config.yaml
num_key_value_heads: 5
intermediate_size: 640
vocab_size: 902
norm_place: "pre"
init_std_up: 0.0365
init_std_down: 0.00456
beta1: 0.9
warmup_steps: 0
decay_shape: "linear"
final_lr_fraction: 0.02
max_seq_len: 2048
dataset: "wikipedia_en"
Each number is 128 + 24 x the weight over its row's rms, rounded and kept within 0 to 255. Layers, rows and columns count from 0. Numbers have three digits each. The size before them is the row's rms in percent of the matrix's.

# q: layer 2 attention query, 320x160, rms 0.163, rows 262-319, columns 0-79
# k: layer 2 attention key, 320x160, rms 0.153, rows 262-319, columns 0-79
# v: layer 2 attention value, 320x160, rms 0.194, rows 256-279, columns 0-79
# o: layer 2 attention output (transposed), 320x160, rms 0.0823, rows 256-278, columns 0-79
q262 092:072157156134122141128161137138096103147129136147132115108111162110168146155167108162147144120141120151141125127145142115149128112161161097138153117122124104143102131121141150110155120143138118113161099101146161098132138098116141095168149145
k262 107:138127152124127129150093075149133116116181135104100113139168116114096140158132172148131103160164185165142117127153122153128123150120090172112061083169120124120121119118141119146104146165115132143131149131102128111134130124096135116151136111
q263 098:094128150119147117164072093110169133093094120132104128123164144097145156143141125154126123155122130101159121159152100154130090086146076128144151105135094148108118159117134103070143144117153155171143148144147135108132097132143089099126103116
k263 114:107143127092128128155119145124115135119132145147161129135105118116123108147085137102166128115113126107125108085104133161150083130128133160102157124167112120105157138157155143153146138151105202068115161080131144088128127131113147108117108139
q264 089:168094104132119084126090093107155159166148137132166129146168127129119142110167130125128105091141124075153114152121150142133140167151119115119151092121134159121140091151124103118149144131125085083108113123115156123087095113106103120156104122
k264 095:152116131154150075127125113121148118120147104109089089107134155133134156147161107158102162137105098152132152112141152116120170111142088116113123115134155137111131117116140084119140152137101097111134119140074147118130135142129125100116133141
q265 104:156135118100099119126156147109127158152093114131127171169152089111143134113115134137119141158127137101117079120107132135139129123146105170140121148159133109132136105133157111127106162110156164148134110092138126070140116147099099090105132099
k265 113:126129135135088106176101140163150124136097133125133068110119123143115117147121112107125098128113128098129129098112156118150118138120093159118140156096077144105124137136171125111097121094131100134089133112129152117108151103111152161129153158
q266 111:172116137225122150117095098117155150166125153169103105110122130162099142086033150148127103134077152133141150107155102154126132154133131143099127128118161138113137110130152117124122113109139125134106145126123099113117142150142149084133110122
k266 118:145184095107146144104132137131134123113128116143128139115136117142149154142136124122133112090128130148119085171163128102085126131122144106162114133117142152162120144157117148106120124115135155153083112151130151169141143119156075142125073079
q267 110:160128136142144142128081157080162166125144100101122078169119103114080093123153139124104150133156135133157112152122118126158177143147135142127125097092114125139143132150131138138101044140125130116153129144102113181142125148123134144113085111
k267 112:108117067129146117145113129158139089127120146136128125123140116139152172121135182124125150128153133122112152194100135098077183105134127115102126089129157090136119137137149145120131114130157113151108158175172129133149164110136143119127128141
q268 107:118130101123143158124093119129141149127147089069176140092125140129124152134118137094163132122168109121144144140126108118127123141120180125132114161127151150125155071162131157140131120153085124138135155135122144163109129133103157101133158140
k268 105:111143145149137110116118120087160117114095126161126132124127111108117129127135115144119127093096132119146148149126146136132120099079114105144165090117186153119104141123131157127170170110093146093095141164140152078137141125113076098135104161
q269 090:143147148105167114128149136105159183149099153151106141158120159116140146134141085157094084151108127128118072136163183134133150137166119123135115143146109140168099133123164108101135124134176120080114134071141140117077144110114105100130152098
k269 099:081189116105136143145158121124190148128092160144143122110113109161114145141119102086107154124113120126127090089123147160169099113093143126114176108142112150114104109104119146138106137133076177145112104097126146138098109161097144131112095120
q270 100:121159118119097112151108135135117136124133147143163121130152085154083125146085134158093112186117130120139152111087109128124109146121137127145104153129159120156142108138164135134138128116143109134129103139133081202129106111150107132104085110
k270 112:130123125162136085122126115081114149137168140105159139136172093142173130098145135140146137119116139145131139159122142098109138172159097102132123149122087189128125155130098118114137094157131123171160102129113121122157164067186123178164122122
q271 094:125158125085097100113091128146103164107118135157144161135163128141122126090092127058110155127135158133121155149096132180136175150112152083133125193103153131149142099150108112111138119120137130106163176103121086114110139126122146137128135160
k271 103:130145141153139114105127162132136095105070108163142087140132107099150131132111139080100118145154111114134140118165107110100127147130108131191092134132164124149122132165131103145114142080137108107103097169112110157156176132136117131138103074
q272 095:140158154148170134166102152132123137145124112137120110123146130123150119113144147128165134139150104130096036139134136112155167167171146098107101182137125123147099110175118113107131155105096130140113102115130115137068143090125109117149150097
k272 097:103150124100126188117129130128142085111098166145135115105128120151141132180108131127105120127124106144144139137131131138121082098149139151152120138129157175124089118133128170117125094094103166105084135104132163128104168160112126132167097135
q273 100:084159192118086127104111093148122147145057115157124099106121147163117083086079123157151148135117156116158125155142126161120138070131177129124101158110170138127141125141138132098132165118136135121127132113123125135113148152125105157123087113
k273 106:129131126094152149109122117120138121083123149153152173122169121118136155115104169124130110142177115147125126135135108127084111161150171126146122118128125153162121149148101133160122102105122135159066125145192105163146110130151115137149077058
q274 087:133158111082168137121121148130128153121128131104157112143111111145089147116158083157134140149128120098126112147103158118095146112109087119112166111151085120184113104160114127184099118149128149146098125116147127143143101154105143145097146106
k274 099:116086148172115139126162127093079128101159161092131132108128116078115136113089149104127145133096127144128097126123145113162089140102099117149131090138082098084103112119093159130122136163109119155150106139081135117114107100157133096104161142
q275 093:092132118157135147149162069131142130090103121115137140120179131133116132123131140117146106127108143111156060141118149176131151100102148121139111140128132095092116114143141081108124126104138162081113171097146117123130093092129142134094109132
k275 090:150120127106131125116142150143142125135110133174165155125126110165123132101104105083174151137129128132125118129114134164159144106142154133103151120094089168123076125098104125147102166086087156104113095070115119145087138181099098140110127097
q276 102:115119136091145114153133105109147129107114147106151145139151128097152119162155087143174115117125109102111125134103132139127102144130094113091100143157110106111122094174150108127104170115152171131114125127148181123108101092119133116134110090
k276 110:124112133088125134138135137098118134081142121119149151139105119110147134151119131142109156151110119133135139114128134128172068162134139130104139164147073190114067127138102174170143149130098132100115129079115130130112133118163097092177089123
q277 109:153136117144101135151167097130128114126117124152098122116145104121120112139143159114139128127090127099123166106149119142122111155185138119149153159135155091108108147080134115083131132102180161106112171160162122091123163151118150156084128161
k277 090:082094091137106134148112132145131129140113133179121117143112137152134046145138121137160129115093105100135159114122116103173135103119153131099114169083131143092145146116182141141107106149118130119157162077127164121125104137111160158112098150
q278 094:153148121128114179149155127104139130152181118042136103096119133117135112170103110089125134129121110143114089148129146097115114175167173142121108128137119130089108165133129120109137108103114137107166121110114138126112095145092155146121167133
k278 095:074136133119094121126150117162147135154112138187146099148117164187097131117163124109122178153138157095112144104080149150138151098125138154083147101123131133120099112123135154124107104135115168115146134080100140160109123149096153135143127130
q279 104:136145161155139157161130112103128115153154112121124132129098133116127110129157163139101128140121173142108069113129111108141144151136130094155149110140151129113126142081144146088145147102135148136190115185135144105152097150119145084127113143
k279 091:144128116176128168116122131141104176103100117144120151079124124173112096152117141132105110178134127087115127142086127119104127143175145108097139146124109107132104132110119154095107120097185140100115140115165109135152106164158159125131131113
q280 101:147116097130131114120109149099137134135131133170143111170136061150119156165117144169126058127096119091122166126134101112088091143124089117138158115113145139122108116112160120168090093123149113097081107125172090078104160113143112120121094125
k280 100:105133136150124115152162133097107149131178163101137109120110097123161141134140095144127137058128146125133145128130130108144126135132088128118153090113093164113144171070145137129126091140122077139101104093106156112122169089110174158112133160
q281 098:099163127144136112145169147126096141141176132112127064122094152117127114121100113158111123082138076145123144111123119133120098126126126115111063100096091135137183126146160145103143139157112118137154129148078107114088148119154093088133127112
k281 092:156115140128132090132148084116140121146128153123073123150125099110121142154129108165157146141169121136118083140156152081104110136145142118120139103150169147187097107157081133179138104149101120123165105145090151130137175114158163169174125147
q282 094:116102165134147112094145127155146153106087086159085121120152125145127121126108129148141146123128140111111096091150122118177127129196122123191117127119169124125124121118155139089114146140190093098124121136159141113132143125155161141116165146
k282 094:150128101125144127137141153128089112121112155141146137093144129134143121123140117166167141102157129131103144111115107107114175141135122123147129096107138106134159111104123095154135126151126107127137106136165147086145127073110126141120119125
q283 089:089125118094093175087046097147147137157099120165145115118122132144143089117109109113125140087113086180120155133147101158185145154131140126086139117150143131113170174118146134153131093102135151121106119158126154146162115158134161155108106133
k283 093:128104112084141172135149173142144119171155160117112167156134139147170115135125136147165117107091166124181085157113101120119147120114134077126133138125116096135159130133129153115123132157182124160185161135157124116111127133162150160131152174
q284 094:173109107141122108099116135130088118135145119155158125133112126124139147139129167086115098125164133152131120096163095148097155141066106136091113127140130108143126145128128132157090126128146123127125140172127125154085160100182115130082113109
k284 103:176154161104156138096086129122140122114142105142129144106112134109148108127099113125123085113142080125147061183175108119041109133123110131115125129143139123141135135084121135099127164122104104159111123130116137120118145171134125111116129044
q285 106:086154134111138132153076159117138102107138127096100126136140126114106127100105133152080168158156095147167152160114122146125128104093105121094116140087104150115149090130119154164115146171115143138156088098078108153138157127149124129143165108
k285 110:159140114123123129121149119126086115126098131105132120145137124118088169126123154115135091136139135147091078131130096122117131118104135090128108085158121105131122091139093118143180134141139137100101183170093110129155144136171151110165139116
q286 105:118130121142134119140109104138075116083112113110131141183107112118181105125102104116124118113109093159139169175108146136129110113114086125133126109142093123164151090118135162118153122110091122129091102154129105102116083119132123119136158105
k286 103:125104138154121145127105180086084146114141096083153121168143125141108083150146151141122129101174121138162137169125095129116163128131095095120121134136110135076116154115133115164122070129124116121129096155148140155095116096148123113169126118
q287 099:083135116085151138139128094146166151155136104145109152134152142122109100128082109082137144171136123113126126088123119132148173166146103156109165064117104140150147126130108166096117123117154131150095144102167113099141145155094143152115137124
k287 108:152106132173121073118138138136149160125142162171104114072079131133120137125137122138124139186146089126116098138103126146138114151093137085155146102142126096107137087114137138123131102128113112158177130107126156089093134160113145096103135146
q288 095:117125125166099112147088122185106126129135088100146115113142107074158129085110115115127121165110122113201116132151130168099139098112143146121157156122167111129162108145160128179163125144118148123120117100101101090129146116158117164100124116
k288 098:136123142139171118159118112148143143151118139160103140137115116149122156132075111123156127077162136099123124135145055158109124132096136151150112107111155121101100097134126124130177116151149142112125121157138122129151150097113140141139092118
q289 099:105103130120170127144140112121155134115147143125115131155094152097112141120132142143153105129117097131105115140151145090137118086117113183115086132115107184072134097125135120139127120129127106135131101112143133141094170111106097116174112116
k289 096:132129148122100150140137118125115145110162085135155156077119122148080192161120101145123113133097117167133117117137117168128139115176137180120140106127108138129087094149124128155086103112116119096074126111141111141106136162121133123181144129
q290 102:148138081159094150127217185139124123158154107101107108119097128166156156131136147115109111142110092131153099101141135134168167152115127119119160085143115145137115182123099156138090108102106138133151152118109108112098169137081163167091115071
k290 101:144130123134120162136126102153155056145125177172108144090140121118107150160106118094143098143182155152095146121133126152149112130182115145151120111113139120167100077129109159134104112060130153100172097094137103124109102174116190100105154161
q291 105:128144150154129045129130110167122108118154144103153102119116115123140117139120141171116133123107136076136120125146128136095145129168193103142157141141135128127157111169117158137144157123134133188117117139108118102153138167106099133144134094
k291 099:136115142164113134128109104131124152162112087218122094159110134078120131105133115154141128113089099121101131086112155134108119122139148154168133119123153116092106110128126097147109126120123138114136148150151148134096112134113151160107096108
q292 094:129124153151120124136123120136182112180141132118124103105110123137137108100129122131165106126101151087141149098170156153125119135134195107140146117167135120124083153110098119113191114115077133133165164132104129137133128116114139161133169140
k292 102:149095130128167099097115122117161152130092137151130160137126146110132137130110132132151092148124154118137148113135141178106139113177121116127099130112144101133096140101089182110129129135172132154104133128150139113111091140072081134085132114
q293 102:136128125135140079142116111150107176186127136186129143139107165111124126121116142151151126108120125141147134121135101114135147099181133134069121112086133109152128141134132155130110124152133098112064128126189151103106117132103129146083154167
k293 107:106109108125136091137096124110116169125178145140167110125117148106183089127159108199119126070117149181165101137126110147109102138145100138113180136128106160117198133109157136121101097130104117181161128100140121144085103146119107150109132141
q294 101:127161140125120120144133128143128148156125119080073126154082137116099109124143128129081124099087124179112142129167123131122105132122101128126136088118174143126117145120141126140148100112105130107142130095105099121103164131140085079180152123
k294 122:122117126161146118134107094097147082144091150127056135108120112098101152130155117085132156155149167135114142097125133125099134128155119124133112117146122141167136104190104150119133111127117161143135116129144165144139122129133151131149117137
q295 105:185155139123078151141134129164067085153153173151119118132130128125097103088109147106132134118162141130135139129079113112127131112097147133103164108113118118153125120139137119081141120120143157134148121126073111116124099157136107107079151146
k295 111:173129112150094088117114149155098122139081087143118095119126121095096127130162104159119167161136140142093168097134133131144152136130140127129146089115126107157138126178150095091125133091177129131125162148155115151142125118100137113086149147
q296 101:089142146155145134137139066113104118138095170156098120161141132106160134143142147134122141096099119109113137078116142107143116090148125100143119128140141150107144162170137095127131136128139065114117125146142157097102107110157123111148159119
k296 108:114133127089197133141093115112123119100147140130134113085172172142130138152116135151145157115093155123150161091099137163095127112158138138150113190115094111127153114079134118147152125145091092124107150107164148113110120133122110108122121109
q297 104:135167150111118159138111109135088136105107148149074138142138128130135125117130133100113144114175170168129158101150090136142130105124091086141134089137119125124185178113125145136151093141118144135154152123064125104135121149138105120119112146
k297 120:153120076122120119121134116155135116149069109156094141129140120151120157144137133097166123167147109121130161103147142112140133132103130143141142124136148084128118124162133127127125110129165156127111173156101081168172179084154142136133146164
q298 106:100088153151156102128110124109122177111129132147134124154110124070126122137088167126161109130123124124135124151111112119137103143102065127122106122097118150139143078150135121160100144150122102112131093100164101153114164110118115163128078089
k298 125:139147127101128095133128127131126163114169133126177141099120126099117146132107125122100104128118150168138121154130134112113105120142126101162132150113090165119123133075127144141066117162084117161081099132134115132097149128121062142121131123
q299 093:095110162137128120096178096150116137169158098132099123109099134155114152099078125125140167147108101119150142159143125162142093144127113137123130101120137174149172092132135146119158165085095105162107083153104097130161138132150129081164100087
k299 114:103118132145120120120149122124135119143132109144101096115129104093124146114150127115111160176140137148099102119119114117152156149169172141115092132152125148137105127180101126156085109118158145131140096136168163179077153120142149106144130130
q300 115:127122104136131106145136113140155141103117134155095129099157144082094107186171115122119163149127107111137156094143083197187149151125124112115170130147117135158138118141134104119141118079122129120108130111129156132100140083120114165130099149
k300 117:136118127130175130149112141129149144150136105097134116179126136127166073108130140099128145105100122119130160142130105149158103141137124153148135168159112156124125113111173129103109108115136171188129166116111108133101121204091106131125121127
q301 108:083137129157124133156134129095081143089126087134076148168129077160104107142131132105101119114167139122095086144120140107127164094129100138164107168128167157109113175125144105131111110155107178136119126149129136112100124118216101117131115163
k301 114:131133148119131116134149092146088095116126151120142100105131145146135149115127162096128150131135148131130150108126127108142125093102157105153133113101112123117149139148104109149145148148118172042103107180110095123108139093167151067151139120
q302 110:119150117103116118145174112100128101055131128121135120141136088124156141140119140127144149102121102099136105111098126153171151142131097087124122099129134098070162123125113115103106143134080160087145105132110140127140165130118124149094073121
k302 109:124127097102127077112151121136116115116151121164109151140127082158110125137120135128093110123136097092095151152105140108081146088179100096150151158072143116120109134157119099142137166104114123141162158105134066153176150137174102160129175133
q303 097:127179106133121154147111182150157156127144160084145142139131129094151163091109140118130107141160092160130099148129162173058084119091101127120103144130068107094125123128143105153123155118130143093133123097122147161162172166104131116084120128
k303 105:128103108120137126101161149154146120101100155138125115162123133136103145139104124088099112153103084164112125181182105072168130159097098137096102134119135097119151121118122150137099123146077151169103168126111101139143162110104108134158126139
q304 110:145176132106111107140132143126142112132140144110138139178138126134167152122084126103129112140141111128152108164125145142151105118135074111110154169118070114113120147153121142125108109125125136102127127091115121161141181138152111175162107097
k304 114:135123069134078105129127154168128085114098164135144097142159156127115156136069147103116112156127107159143150109140155150134082136141157124130111142113141100145091089126102121144110134104146124078111135138156122149115166100117152143129146162
q305 113:160162121133148136146125118167155151096139116120163123148110150147132140126109124098154113112146060162120114146120135152142095191121165130116130138132135110111128148124159150112124114127106158090145121075123169173168200146089110174152121160
k305 111:138146105129104109137150100175156167148092150172140123156118126144127146156142085124133082169139076157109105136140156138154091112117091113079135130146140087126145117102092133088088158151110143132118120161126099112119145158090114171159127142
q306 126:123131133144156094106151087151106123138068187151144145085115102109114109095154162112181120130149159127099149093115118128133099154140164137124093109116112074136154144168143143174137151117152105151138130153137115096154125109101102118125152107
k306 110:097146138143146104084156136139122114163109106152137169104112141063098110147071095142111150140136150092156130107141169160123145154156133152138112138163138162139127158154120155101140129121119092176174112140163115129110123131117123120122161132
q307 106:139115161120107169103094095129116086127099120129197114120122117125124084105141125124114144113131077147122147106118140183109182103127125160133137146125137140110104153123143138127141124122175133089091081127134141114091100140160125090134127151
k307 106:129125107117154110132124143125119143105102143181148130094107111150105071112145080136146136153115091094122140133130133129141173147146185109098115109104121159126183195085128124143150142107109146121114139077148185100112106101152144136149158127
q308 119:174114134111111092111144149170151109138175120086139155116133132132123143091127136114135155131188145112116166122101140110112157152149157151114104140106118116136141130129107132072139127148150103160158138110113117134139130125142126174150165131
k308 113:113126138180105121091103121132136141109113078123120128103111160127103129111134158139138133135118119107146122094121114079117124156136146125102118082123146125139134097147114123114127152157134093098117100156186193136138108113136118099135119121
q309 103:136125137126103125175134116114117121157160119183145141098098100129143083055158123102114141104106152120065141151108109142127173142103164129165124102114131115146110139125099133135111126112110145127117114156085133141154129107111100180130158082
k309 099:173117114136141140037116147119114116100142106142142128143111105150175125103107124167083106177111107136146131148104145105096129144127114081152089158189140120100148132126091112124095095096136114100109154160158132201094131134144152133116128135
q310 119:148140128134087083117149134160122131104132130154143105126152123158118079135121118130158171146155089148154121093110123164151127117133136113125127124115117107117129114175153095147128141127132117128112114143112125111094115168127120107131112171
k310 120:131129078103112108110149134144108099161136091162121082092131120150142078111125101145097108103151107108133112082122120169116107129149141143122109148107161144183132112125115092145151130127111100138188126147127133080133127145142142125145122140
q311 132:126144093114133124116084154132129130128118128187120119143157136110108115097156093122132164098174101156132109139111124176125164123175171152141102157163117134121105104167124119180154143112129118150182122165139185129119069123121102113155099130
k311 118:120113132113124155101105158135128122134108075135155131155155104148125109121114128142106167112120124125141130134125106131155124146164120154140110178143116149124151113143122139132173151125111084102165144147113144113176137139141115114178101141
q312 117:114066153120106118116138109158058154075157158123138104141159134157106130129127116140172107118131095144155117187063122156118134160109183123135105159135164111141125123120130112157112137153106163116115127116091140136144122150139094142100113141
k312 112:137121111125112076114155114125114176142159139154123126127124080132148146105129138125135132170127104142106132124152150101120116102117150130130098100080132150150187163121128119101129195136107156115158121156094120170113116147131120111111147095
q313 100:125127137132123140113098131152090118163136093164111165149150135110142096136150115134124103138147145104130136111130121166112171125116132167140151135111175080158122119102176133120138144126053098167140072142130135129122101133134087088086089129
k313 107:134114095142143093111132146123074116131136114137118122127117130122135116136183080112145098089148145131116091157122128123138163108126119170126145139099124129118083129139143100121137125115121114160133099171089135151109121072132114129092132062
q314 098:134133161111117139129149160118098109123080129133146154146120124110181132129131092128135073147113150143145118134153115131103158153099132132175127102137126122180132092125144127114121152118198096127163124106137081117150185133136150167097145118
k314 103:115143138148107085133122180164123141141120155161108148136085101151110132205146123108190132165139100129116137110131115147107130130146158113150101163122149066160154143136147136105124169054133134107112122114150143159124137099103130110161138118
q315 119:086116153159107111125126134127141102131095147154144128094123138125128142115152127151137099105119123102101073132128109104110120162122185096137106107155128148159138035162129115179110160141119141123164156084137148097164132099138149157146108136
k315 113:117140190132147150103119117130137116151141110144148137171148109126115155112117132145163110103087147140102141140130147202131132109123116121157113120097132099116102128124165144105134148106113138116097171069142113111178149139120044119112085152
q316 104:130131113144135158122100109124133148127136104176103114159118151112113105142151116123153150114139117138177170112122119102122157126135176181131160135181118141170140153118173131149190132085135134122134134142146112095134101110147153104126144147
k316 102:159144131128147125161117131147115100130126083126092124152125126113098136183136147153175158113131170138157113096111076111159170152116089128135126131149098114107135139108158147142150131105160126119105106170132155138132103152103099119134118125
q317 106:110163120111127125146123130115160134164150139083108108134113116170140109118121153118138097138117120168129131143147142121095087151133141126109122154139091127125092165080165131119135095088142116133127090133148122129143138143109165114082114114
k317 105:086127159092155121105139101124172123100160177134087135139110137113116111148119126113120133142156109136145167157146108088137181149139123139059110132141124119128117153120102155122085110123176108143094161122128120075109117151127139094111105142
q318 106:113125124086100137112123151152117118147122087101121101102130121142097099106144123144089152148134148116163149098102131120114162171139156148148141143147144140171110127107126098111145149172147139129202135132135110139119118141122174140138125115
k318 107:111153129159154111128174134120101123088135071113082087166122131123135103111163194129159151120120148137136121126091124088118165132148148129126109135084146143078134172150123121122127136146130149154134109164153149134107107110107116110109080115
q319 109:141117146112151142139142130061149151130138153130101141160122121093139134127145118103151096169115137156106098099166124078073139128097150169116126114125125090128133132128166146103137147115167122139112132135106136145151166153143105130137145136
k319 104:146142135111117107145145157102108175137141121144145136108043104112120186171151095096109127124086094106132132139133124130138144139127092124141139126157108121087139139096096108118139146128115138130136135141116082126159142116113129139154124047
v256 091:113111131138135109114134131105141124119123121108092141126125153107124131144092125136112146108130116113112128142144123158157150124095128155129091143099101131160135186104119136125160123155134142142117138164099142128130140130114114112062123087
o256 090:159130142095139193124145154165103100137152130152135129139138147121143165114134143134153164132134132108110114118109095138133127137163072072138150141185177158120085068090103143116100138110135109154145088109109103105142143146167092152153131122
v257 101:123133190104088129099135139077111099129111146108185119106109131166108119158102170100128161114141143143144112118121116097119096134115137156110105120136115144143089103110142165095119127146116134155123123170135165141126176120179135144123117114
o257 103:111125108141152168138145102165134125140132086105106134118115139121093158130114125154081130107134130161123137131147133164137183142209125149134114160135117150125135127111141116139112156124105124113123114119146172125191107168144148098120117107
v258 084:125114088107149153132107125114114145112113140116162135137123137136156109153126163173183119140161113086146124116098152142152174111113172121111174118138140101071073151145128096105128144111124160099166126087106144179143081111099137135130126138
o258 073:081123120140128080118127095078115129117084157096100118152139139060137120126140145132130105120108113141133123120109139096118079102129112129094121142156108139118136091134143107219126148167161135139046157130162101106095138100099166131120122167
v259 096:165124124183130152093138110154148111134119085082113108121135129174143121102153140148130136123145136140111093133104145113136097131142140154125129115132105119137103114115129150126115143123173118142143186123141138104148150107102119169148090119
o259 099:163160139121138120107105131105104128090137143096100094120092116116115133146123121162147098170115047110139143157120160139130144130117099187128139135083120113104139127148139121128103112100105127126104123090108132165126126124121124141087169127
v260 087:109147145128125130088139124136086125119133138078149169140136102114110124154109155142101123162124125101115142177138172128150149126107134127168146140075098141088148168094092116105141116115088138137129095128162071135146103127103088138137122184
o260 089:147078132101091152174155122163114120159092147100158151144096174167138135129081074126125124173156115109131133130119104109130117156128087141120133157132137119152139116139166097140091128143153112150148140132124064142122094081112148129129133115
v261 097:055128166121103181103101131157163125114093117120176147132122106113139143191140138150094118110104126132136139136122150087124118113129118134095142100121148132103117144117114139144098146167076129100133112126143093155082121099161150140108140167
o261 088:104123123105117128134126107080110119092099126129108104130125131119121113085143085142134131171168142148166164120121116124129174166110134111163134098129165126134127133135190112150134134108142119125145136125101134099113094119090150113142111090
v262 101:102093157126096127108118106154154071126087147158083150168159170164163135113135144128120132136131149115123151135112129181111078157108104136124133123145167118118139088069112151145115110100111080094128143108119119132121143108150147147110111132
o262 093:097125124137141131157108154125113146100113117124114054156144058097084125098115095104089100092146115133104137129160158109137158139144158150122135104088172155122118158136103103092154106128155135138176125133139153144099125114108112089127123103
v263 099:142119119152135062128135161130106136148084161126114105087109107128129149122135107146141153132138139100116112167129150153118088129133135114146135126093111097124083103127133114129103129114127130139153124039110129108110145127146079154132087144
o263 095:178134103134114104082103104166130145113143111155145159163150092108140103173112117104110118123102105149176121142101112148153155139122121173115123139156130135119110122073166104103152136168118094085136142112120130146097103111119129107156119107
v264 096:137133096088197110106147136098139130109144164152138118138127106124114163122131124083133094135099137123114092145126138132071081124138108105151103143107138109129128137148083115137071130116167139132109141121149114161165150132147108165136130130
o264 087:110134079146115142095128123139138135139107069143121150147110134126063110171132105167144144116144084123120147150120152150143169133143138126118138092161085137116092106113179115100190118107174128134126133147106097104115126112100134149147119150
v265 094:149116127106120163110105161109094127109141110094142100141149110091139100148093099095114130124078148109123148100080123137159110085144085117117164176122167167113133136085144154138107140110106088121090115089106103125163117142121143140119096114
o265 085:083140128155104111156110108124119115131089145116117100143143114160105154113118142149098133147127116136154156162145127107105149132100137118156122144102114090099116141125118166112091156121116123130115150106136079098133156125095138134136167113
v266 095:130136153156138127139118141132142113101119104099140118164144148117126101130110126122124116101137138142153158097134151133169112066132112092103127106146173110124131143078131157133152140104150127113161148174142182134113121108124189116122161131
o266 087:125133114162135158124113114071093098126109128118120128131092121117166147132153156151119147106143103133120115149138135134128127130147190080096115137081158143109148095169153155126139177137117141172119127096155132163132157124148085096121129114
v267 087:125126110145118119102110162123113104150101120130098164136116125139164124136134136065096170154129138175114152135146173085140102149118097134133126165125175149129165123115119127104094103148108104123123143141147098129119107127134126125107144146
o267 088:153124153101102123117080150137110102161138112127143120114130143151138157084110080133116130139179157112110110165166112079142204169141125146171099090131124147128138111133147109091129157146153126135154130103109114125107130108170173118124137082
v268 089:145141146080101123149110114101096132106117108110163127180138142164143095133096114107115138131113149107173125133092125139153150112123154118080141146136107105135086152150130146125102144141108091133160135051099123167165144116147137128101106149
o268 089:110132121117135136103145144123119119147076112109079092135121124117153143183144114143128151157134135148132159119103132142095117144143090127144160134115134101092113147088127109157111108094168145087067189114141111112150108177119115125153150127
v269 094:071136151126142168143139090157099135134130099144101150125132117160140108127131098166141138145141131160143109154126144164138142139159140120127141154169123161152182089101104114132125170127127101139160195092100080095153158116120102140166105161
o269 087:113143124149105133127112127108131124102123145077153090092101127091128107113111140128120150138112103095112155117122138121132118095086085181120133133108146152113122143124129109097163108160104110138157120126106122149138168126148160144091118096
v270 086:102121132146103159153087129154126106148089126122070149122112115118127118165137109125110118129134092123136084115119126124102121151141126168105090138155132142143169133161122135170112135098131136119175137132086161111124117131112128151104158060
o270 091:161125191156117104088148165126140130106142113152139087109172131118119139102167130160105123073124164127113145160120159124140118127094073098145151102142151148125123107088157163115142155129111079124107086153133155101124158132144132110116089109
v271 091:082122137116117120079115124084123092138122140186131133128137135129095123110095143115158134107168148146142186122134149126148112104112142106115115143125120127155143120142122115212158121129196159100141160172153122108104149122110104117138112105
o271 095:149114130163119159091099137147142122144148130124101146076074160094140165133141144114144119151144135094135116096110116141100113139140144122124135139139097120109140143142139174097101162096130115171149126139119151161159145166146118133085079123
v272 094:124141102151192110125144141178118147143157153139138139170119137130098168109144137162173122119114127167149119114168140115106138109155124136107134104110128100150125140137125155140200135126131123112138122119126133155132126146105103104167169157
o272 089:133146079112136121137138111086142149130137117143114157098108124154144081170117111078178172122093123108105131125118081142138095134153171102155150110165147141125121144144109121149113099126121137158103119158135103131125118141132127141140096171
v273 088:113099122135099101114169083118137145087073140126136113099114112172121120100137155124120112117129113146090095151122161119142129122122156138084103126136101139116099093105151115119139123113163154127113115097157149169087109149133133173124132097
o273 082:127085107143157125102090120109094135134127077170074147102125115107149141140131136162160104158134124126133143126094111116091127111095158122170138154145129146113161147106138138122149113110110170095160136133099071118120062118131117125103124171
v274 102:124123151136084134151098174142135120115126113095117115139135166139164092078181112116120119129154166160138129156109138145165150163110094107122159112135131155111115175111114149099143120100086121105131147136155126149124114146133152142085172074
o274 097:132112141110128107186113146121103092137112162156136105120156115098104129120127152120136109142148120181062081120113162124102145142132131148124085151113126097162146121155082173135127121168146113088116136144096131099148102123110108131113119139
v275 090:110120145143114172155114127103110128121149102147128119170084111156105101121116169179120124102173122133122077141141156071110164146117125125113120058134108164165119111140137157117148146119143136166154118124113130145148138113116133134161113139
o275 086:116151129150139156102171112111162099134152168135168146093158180133140094115131138164129086149128142124064140101100107123162120085113080130142114156145137134127175144141115180118116094072130106128109131132118116093129140101129144104124135130
v276 090:108141109117120087144103131090132127117146102134128117127177094058090092143140107122117121130122102143122140139136141096136144106102099129148147154122122170124146142128086082122145123094148149119076171148160116127111175127085081143097162177
o276 089:191134125130118133107157187143101132126134108151112174096128181172108176122115124119139124161162136141132160169128133159082120170172130131127126141138097150156145101126149119159135155143126089138120103126104132126160161155119162124090110126
v277 098:140140122119140123151112182123106112128139173131117139164104180089112083128149133114132104137133111131148118139166138084108133127100115126110129135139169121090173109137125128085087126148095079167159147124128136162110108106091088117144134145
o277 093:103128109125143125123137144132123109170142084142175155097119159124111137119121071143093163123166148088068149126098126104152150114155106099134127085125138189162128131149118098123133132139142137107094151114181125117123127126125161091161134099
v278 091:124109163133109151150120115154086126132143122100131157107099154135145136179119150148117145123151108144173139091120109175149150113103145146117068115180097161102149121116147118159151118134115132156138092101072106115120093162140160142095104112
o278 091:110086173108117102147151102123127109123104165114158131150160084163150141119148152133125140100137149122112106107121083116100101115111126116120165164124157130142141140086105148125127138144096091146115109152110103133139124108140119091134105112
v279 093:130100108126097137160159124149094157141095129150122102081116150106097153160129158123137147154153173097095166129097170140137133146057118125092121122103145116158136153138122084113117134108122121109093174142123153140092152126132134086063142110